Weights of a small transformer language model.
Size: 12 layers, 3 heads of 64, MLP 768 tanh GELU, vocabulary 2048, 5.83M parameters.
Architecture: LayerNorm before each block, learned positions, biases, tied embeddings.
Training: a variant of SOAP for these matrices, 4761 steps.
Each number is 200 + 20 x the weight over its row's rms, rounded and kept within 0 to 999. Layers, rows and columns count from 0. The size before them is the row's rms in percent of the matrix's.

# layer 9 MLP up, 768x192, rms 0.119, rows 749-767, columns 0-95
104,199,190,205,191,199,197,193,157,228,172,192,169,207,152,190,223,210,194,196,198,199,224,201,180,235,169,195,212,207,176,175,156,218,221,213,199,157,214,207,231,180,176,209,200,208,199,192,222,194,191,209,186,200,230,197,181,191,189,259,194,197,201,225,179,212,182,188,215,214,205,206,183,207,209,211,201,173,207,222,205,221,229,215,199,238,201,232,207,216,210,179,169,173,202,231,190
100,151,238,186,195,204,188,206,164,173,218,215,204,208,195,200,216,160,191,180,192,213,195,225,176,195,167,169,175,233,206,242,203,217,199,235,157,191,192,229,182,205,225,207,196,232,214,213,193,197,196,215,200,179,211,181,190,191,192,211,200,207,200,180,247,191,211,224,201,218,188,187,206,185,165,204,189,181,159,209,213,242,209,211,214,168,204,200,198,197,227,222,185,190,175,201,213
098,226,216,193,205,192,203,210,208,261,219,223,239,178,189,229,170,180,193,184,237,197,229,169,208,214,166,216,204,199,167,197,215,205,195,210,184,223,187,188,184,173,209,172,211,238,207,196,189,185,224,201,192,191,178,205,188,208,170,213,182,184,206,195,194,198,200,232,192,207,240,171,209,170,222,197,175,220,170,217,205,208,204,210,208,170,193,200,213,185,201,203,195,216,211,219,195
092,205,222,239,237,205,212,190,192,211,171,188,222,171,198,187,217,208,186,227,157,176,184,159,203,230,166,215,207,225,188,168,213,185,220,165,213,173,208,165,179,229,170,213,187,198,216,196,224,163,190,158,210,205,198,203,161,173,192,166,191,187,191,221,205,208,168,197,221,190,198,223,179,190,177,239,203,191,221,213,204,221,209,166,183,195,195,202,211,187,194,229,204,192,207,260,187
090,198,223,200,184,177,211,215,188,206,166,183,194,200,238,189,190,206,186,206,214,207,178,195,214,222,180,182,201,146,215,233,241,218,219,206,181,218,201,173,193,211,202,198,220,192,206,189,223,240,230,201,193,156,189,224,219,190,187,154,188,152,231,183,208,214,188,227,197,230,202,210,177,196,201,202,214,179,226,172,165,193,195,216,214,183,176,199,197,213,196,185,185,189,174,202,168
098,191,224,196,197,181,159,192,219,182,200,176,201,194,189,184,189,184,185,212,214,213,207,225,216,232,199,199,218,208,191,237,176,224,189,174,222,202,195,216,219,220,197,199,180,221,192,194,215,201,184,211,184,223,171,240,160,221,200,193,169,191,173,174,198,239,226,191,231,232,196,178,217,232,201,196,172,206,193,166,239,212,157,204,202,214,215,235,215,234,199,221,185,190,182,204,209
097,213,146,225,190,190,178,201,202,235,177,242,179,213,213,166,210,194,197,191,220,187,252,203,203,217,220,191,212,172,209,232,192,215,186,215,198,201,204,239,191,188,212,217,189,195,190,202,183,202,201,206,142,171,220,195,199,217,202,218,193,202,216,212,202,230,207,224,215,192,208,198,187,209,176,215,201,207,209,190,176,200,224,191,200,174,197,221,204,187,190,185,175,225,192,168,201
096,198,217,197,159,214,198,178,231,169,188,230,164,157,203,221,214,232,223,217,229,219,236,188,201,193,189,225,209,182,166,161,219,202,185,201,186,182,211,214,196,202,182,205,216,195,186,230,186,181,192,210,212,196,232,203,180,224,232,211,221,168,216,182,218,216,202,238,198,213,190,204,187,179,152,205,199,192,208,219,173,187,200,211,205,256,220,186,202,217,208,195,199,215,196,197,154
093,200,193,174,183,168,216,197,167,213,186,186,206,246,223,180,236,187,179,198,193,229,172,189,189,202,208,203,198,181,240,220,209,187,234,182,200,177,194,211,175,246,207,217,204,197,197,194,207,191,198,196,191,226,232,195,215,209,191,174,184,237,187,170,219,247,197,185,197,194,171,192,196,211,187,218,230,187,194,180,195,171,177,216,174,202,209,147,204,196,183,217,224,172,208,204,200
103,187,214,202,201,188,213,212,182,198,187,236,148,183,209,202,189,207,229,184,207,193,216,203,191,183,178,173,192,183,163,207,187,198,186,165,217,172,191,197,172,189,189,231,190,227,181,207,221,204,184,210,177,224,241,192,169,178,200,241,201,207,217,217,201,213,195,207,228,206,207,192,195,209,226,181,205,212,217,205,178,196,201,207,213,191,227,214,214,201,214,202,194,206,226,195,203
098,202,199,185,169,190,234,203,214,222,192,173,225,212,171,206,201,192,224,196,193,170,212,200,165,179,216,235,232,196,164,214,232,200,195,198,227,251,176,223,178,211,198,192,214,185,189,219,206,219,214,194,194,205,203,191,200,179,234,185,240,205,213,189,195,198,159,190,238,180,166,216,218,166,194,216,193,195,171,182,230,190,182,219,193,201,204,213,199,176,187,208,202,184,160,184,199
106,187,168,208,210,228,202,202,169,222,186,218,200,188,178,212,247,163,209,184,195,199,176,174,214,195,211,211,221,193,180,225,238,175,216,177,193,205,202,200,190,191,202,232,208,206,192,202,245,180,215,155,212,170,203,237,206,206,224,190,154,219,224,174,168,197,191,186,205,180,216,196,150,215,154,194,194,193,220,196,174,204,236,194,182,257,207,199,188,211,183,192,182,197,187,224,186
109,218,199,212,208,229,226,226,195,216,194,212,210,215,207,192,189,193,169,213,183,191,189,206,251,183,169,225,174,191,203,193,185,223,185,189,212,200,214,176,194,190,230,187,189,206,222,186,150,220,186,220,179,164,204,211,199,194,188,162,184,183,175,191,189,183,182,206,238,225,206,202,194,224,239,219,171,194,211,206,181,185,199,221,173,206,211,176,211,196,198,200,199,223,233,161,184
095,173,195,177,195,202,219,226,217,191,187,219,190,210,195,196,200,207,199,230,213,181,173,205,190,241,183,181,217,167,207,170,190,218,201,190,224,188,194,171,190,191,189,183,214,220,226,210,182,214,203,199,180,196,191,196,161,157,179,203,181,217,188,228,199,219,213,193,185,233,156,221,249,212,185,194,203,231,194,211,225,179,210,208,185,180,170,208,194,177,181,203,209,163,205,226,216
097,206,192,184,203,188,234,210,192,212,211,193,208,174,193,185,197,190,236,221,148,206,223,189,193,218,198,225,190,186,221,213,185,179,178,208,180,215,192,223,158,191,254,181,233,204,184,186,191,198,203,207,185,225,204,182,205,184,212,234,225,185,172,210,201,187,192,199,235,230,198,211,238,185,187,213,206,216,192,206,201,192,197,195,175,195,167,167,200,205,192,177,251,211,195,189,203
092,219,205,234,192,217,218,185,212,171,199,227,183,196,161,199,176,220,210,220,196,224,204,179,195,229,190,175,207,175,176,168,196,184,192,196,228,216,176,194,194,227,206,187,227,217,192,193,158,182,243,192,208,215,212,188,162,189,184,195,196,191,225,175,215,176,218,211,241,169,236,206,192,189,179,219,208,191,171,210,195,182,214,195,200,191,196,188,181,176,210,214,188,216,164,226,198
090,190,200,241,210,205,182,198,146,226,207,160,204,185,195,217,182,223,195,217,187,201,189,173,177,216,192,215,183,241,232,212,195,182,182,186,203,196,210,211,216,197,208,222,217,208,223,198,191,183,166,215,217,171,227,192,174,179,216,203,203,175,193,184,207,201,170,231,194,242,217,203,188,190,228,154,201,205,192,208,181,179,184,218,199,182,158,207,211,174,212,218,189,218,192,227,218
105,204,176,232,229,183,170,183,190,184,192,189,199,185,181,250,240,217,222,213,195,205,210,213,185,194,236,195,205,183,187,190,179,195,189,216,192,216,241,198,219,184,183,210,182,228,204,157,181,214,170,176,179,218,177,202,176,169,217,192,220,206,186,214,202,193,214,190,188,211,204,207,191,162,216,229,201,217,229,167,174,188,208,188,174,174,187,194,173,198,194,207,189,213,220,206,167
100,191,179,200,208,222,231,192,196,192,194,209,167,184,196,182,202,194,219,247,203,223,152,222,203,212,207,179,189,229,187,199,184,188,230,175,198,186,208,178,204,165,182,194,174,205,198,188,184,130,196,186,222,192,216,213,188,189,206,231,204,226,212,205,206,233,207,238,190,223,202,195,158,176,206,190,186,181,195,206,218,193,194,201,207,218,179,176,180,207,177,196,209,226,143,205,201
# layer 9 MLP down (transposed), 768x192, rms 0.124, rows 749-767, columns 0-95
092,181,172,238,211,202,180,193,216,195,216,216,201,180,202,204,199,186,215,191,207,164,184,179,225,212,222,227,200,183,196,211,198,229,194,163,177,166,187,186,215,198,199,174,172,162,205,180,189,206,216,191,163,222,198,208,207,160,213,170,195,250,201,169,201,184,205,204,185,195,184,183,110,175,215,187,193,216,188,191,212,219,189,205,192,210,201,207,195,188,182,213,125,182,192,217,239
098,191,224,227,222,164,204,215,210,200,251,187,206,169,253,179,224,170,207,202,204,201,183,207,196,158,199,200,225,194,215,176,188,214,189,189,205,180,203,222,200,201,214,214,187,186,196,181,202,183,226,221,204,181,195,199,185,193,195,203,179,170,222,202,202,214,194,173,213,186,216,208,225,203,221,192,222,175,190,217,209,214,201,224,221,181,181,196,232,208,202,264,203,182,209,221,192
096,162,199,225,224,233,227,182,216,228,195,203,181,201,171,207,213,211,161,214,219,180,218,196,210,164,197,199,202,181,206,178,195,208,181,219,185,237,181,202,201,191,215,196,155,178,218,155,195,181,208,193,243,209,215,204,192,216,234,185,200,177,220,187,217,185,191,196,235,215,178,224,192,224,227,214,193,190,238,186,182,185,196,179,202,186,202,203,216,186,221,199,176,225,199,188,197
099,210,220,247,211,193,193,218,177,207,209,202,230,190,208,204,180,231,166,193,199,219,214,193,192,215,195,198,179,211,192,197,166,185,173,199,226,154,172,204,231,235,225,213,187,214,193,186,185,195,223,181,213,185,213,221,219,187,197,188,201,191,187,199,172,211,164,208,236,199,191,213,219,196,220,185,222,196,195,211,195,195,220,165,182,249,176,206,236,199,239,179,215,171,170,222,190
090,180,168,203,183,235,191,179,218,165,204,205,207,199,196,173,167,192,211,185,173,203,246,179,217,238,187,213,196,163,218,209,184,204,170,193,186,194,196,164,174,204,205,202,186,189,197,216,198,204,218,201,208,195,192,200,183,227,184,191,221,206,222,209,199,197,220,206,182,220,190,185,203,230,196,160,210,174,203,189,212,216,229,214,169,226,234,210,198,189,170,198,212,160,184,185,175
097,234,224,211,191,194,187,205,188,206,175,183,206,204,262,192,209,172,177,181,197,160,214,181,159,185,190,169,187,208,198,174,204,194,233,194,184,202,220,202,207,193,250,213,233,191,226,204,219,205,188,200,198,209,209,210,201,207,249,212,161,195,206,199,162,180,199,175,198,190,158,204,240,217,223,174,207,195,195,217,187,213,209,206,186,186,219,201,193,184,216,159,221,220,208,181,223
105,184,185,206,196,184,229,229,180,202,207,157,181,182,183,205,222,220,212,177,172,191,232,199,202,217,206,170,213,190,198,212,188,216,148,186,219,198,234,202,176,209,228,189,198,212,202,216,229,219,213,178,215,235,200,206,185,204,215,232,188,208,187,219,197,217,213,204,180,171,218,177,248,195,172,225,225,196,196,207,151,212,191,206,214,169,167,192,200,168,181,198,220,210,196,194,226
092,173,203,188,219,200,222,232,202,173,209,198,197,200,193,174,222,221,188,183,187,206,174,212,220,187,193,179,168,193,206,198,183,211,211,190,217,230,183,190,187,201,225,202,185,228,164,149,168,210,208,234,202,176,154,198,197,204,209,190,174,239,195,209,188,198,215,172,168,189,215,197,169,221,239,182,189,202,217,197,219,205,217,185,184,205,184,209,201,226,195,239,223,213,195,175,219
097,183,197,188,198,210,206,215,180,181,202,214,201,171,202,193,192,200,202,216,184,185,215,169,199,248,197,188,173,212,234,221,159,196,189,189,224,202,210,208,189,209,176,204,190,188,242,190,234,242,218,196,198,194,229,208,208,201,201,205,205,228,164,163,212,209,222,174,213,186,196,186,187,225,238,200,190,228,206,201,212,194,172,186,209,179,202,211,190,216,191,221,209,214,205,213,238
097,214,205,221,197,171,213,239,200,195,220,199,177,166,204,175,194,204,182,182,198,204,198,188,234,205,219,212,180,229,177,243,233,219,187,203,206,203,188,176,221,215,212,202,243,208,164,216,207,183,210,224,197,183,209,182,200,171,205,214,248,203,215,177,168,170,159,220,211,179,191,186,187,223,208,172,206,165,185,191,229,210,175,216,224,200,190,168,232,225,198,198,221,231,255,194,193
101,212,173,193,228,205,183,180,213,205,214,190,203,214,198,185,186,205,202,198,215,168,197,196,179,194,168,189,175,193,222,199,206,191,181,208,178,200,183,220,195,177,256,186,214,201,216,210,191,166,181,204,213,223,216,202,223,196,183,177,186,222,198,224,210,185,193,236,185,200,205,186,171,173,219,210,221,193,185,217,171,231,179,172,208,218,182,178,214,191,216,204,187,222,182,216,194
097,183,217,169,227,209,188,145,163,225,206,173,243,171,202,193,207,191,216,204,218,188,194,212,191,212,209,201,184,169,207,204,178,180,151,202,218,190,213,210,210,197,240,167,215,214,173,202,228,186,202,202,208,190,181,215,177,195,202,187,189,225,186,212,147,196,215,223,183,198,178,211,199,232,217,175,202,227,190,201,218,225,196,171,188,214,192,181,183,241,196,224,220,159,175,171,181
104,214,187,235,192,214,164,198,171,186,199,220,191,191,207,210,181,197,206,201,196,187,243,204,240,186,177,251,197,210,237,218,226,202,193,194,226,200,216,218,178,202,197,255,163,200,211,194,196,212,161,179,211,221,209,223,221,179,217,201,205,198,178,159,234,202,221,202,175,203,241,205,235,178,219,198,191,226,220,185,194,209,185,207,237,226,213,206,162,195,187,211,178,158,218,217,202
104,197,183,217,180,198,235,169,193,206,215,205,217,181,207,193,189,176,192,204,181,213,236,174,188,233,222,182,179,185,189,203,229,231,214,252,169,201,214,202,168,204,173,210,200,195,174,190,206,193,221,179,204,210,194,194,217,190,184,151,159,177,220,215,212,200,207,257,177,166,198,224,190,208,203,274,179,183,177,188,206,197,177,203,226,212,218,165,212,213,168,197,205,188,207,208,223
099,226,191,196,183,201,220,196,193,174,214,234,184,169,207,237,184,238,206,184,186,171,167,219,161,197,202,201,170,223,192,198,230,212,213,194,191,201,199,223,227,203,190,179,211,161,212,206,188,220,190,201,181,195,193,211,214,244,232,236,173,239,186,212,211,200,217,194,250,214,225,188,202,188,183,215,171,171,177,185,198,182,192,219,178,165,169,197,223,215,208,177,200,191,190,222,198
095,198,198,229,188,186,167,206,149,176,191,188,193,192,214,237,188,184,217,179,189,186,205,209,197,155,212,220,176,194,210,209,208,221,212,204,202,162,212,234,202,181,188,213,188,214,175,216,217,202,195,184,218,225,204,219,219,156,182,196,209,230,194,232,143,176,200,189,205,168,174,210,193,217,201,169,199,210,218,175,220,220,181,215,206,192,227,211,207,225,208,199,209,197,210,233,209
092,213,217,164,212,192,218,212,176,216,196,218,214,218,175,171,178,228,221,230,194,216,230,177,249,199,214,214,184,214,216,190,190,194,213,187,211,211,204,195,194,229,205,152,212,212,190,226,205,208,198,236,191,222,197,201,178,218,179,236,224,184,225,212,235,192,191,208,186,204,189,205,181,244,213,218,150,212,208,219,160,197,184,196,187,188,187,207,218,251,218,201,201,201,200,176,227
103,173,220,196,192,176,185,224,197,228,197,220,185,190,190,193,200,192,184,200,191,244,192,177,205,186,245,174,191,194,218,191,175,191,198,209,177,190,182,211,211,197,218,227,210,190,192,206,218,175,217,207,233,200,163,185,216,204,193,204,199,223,207,206,227,174,202,212,229,195,188,192,220,225,215,158,240,226,176,203,236,210,194,152,217,211,208,202,212,173,212,234,242,184,179,176,173
100,201,180,185,185,250,178,189,221,201,193,211,201,202,196,196,246,188,178,197,227,186,210,185,204,191,237,169,205,204,183,183,227,166,180,167,181,212,207,240,209,185,181,203,224,187,216,191,246,182,215,191,180,189,203,226,190,224,210,216,220,221,229,196,193,164,160,211,221,225,217,159,218,244,205,185,212,207,178,179,189,222,203,179,219,187,136,201,207,205,206,202,195,204,177,224,182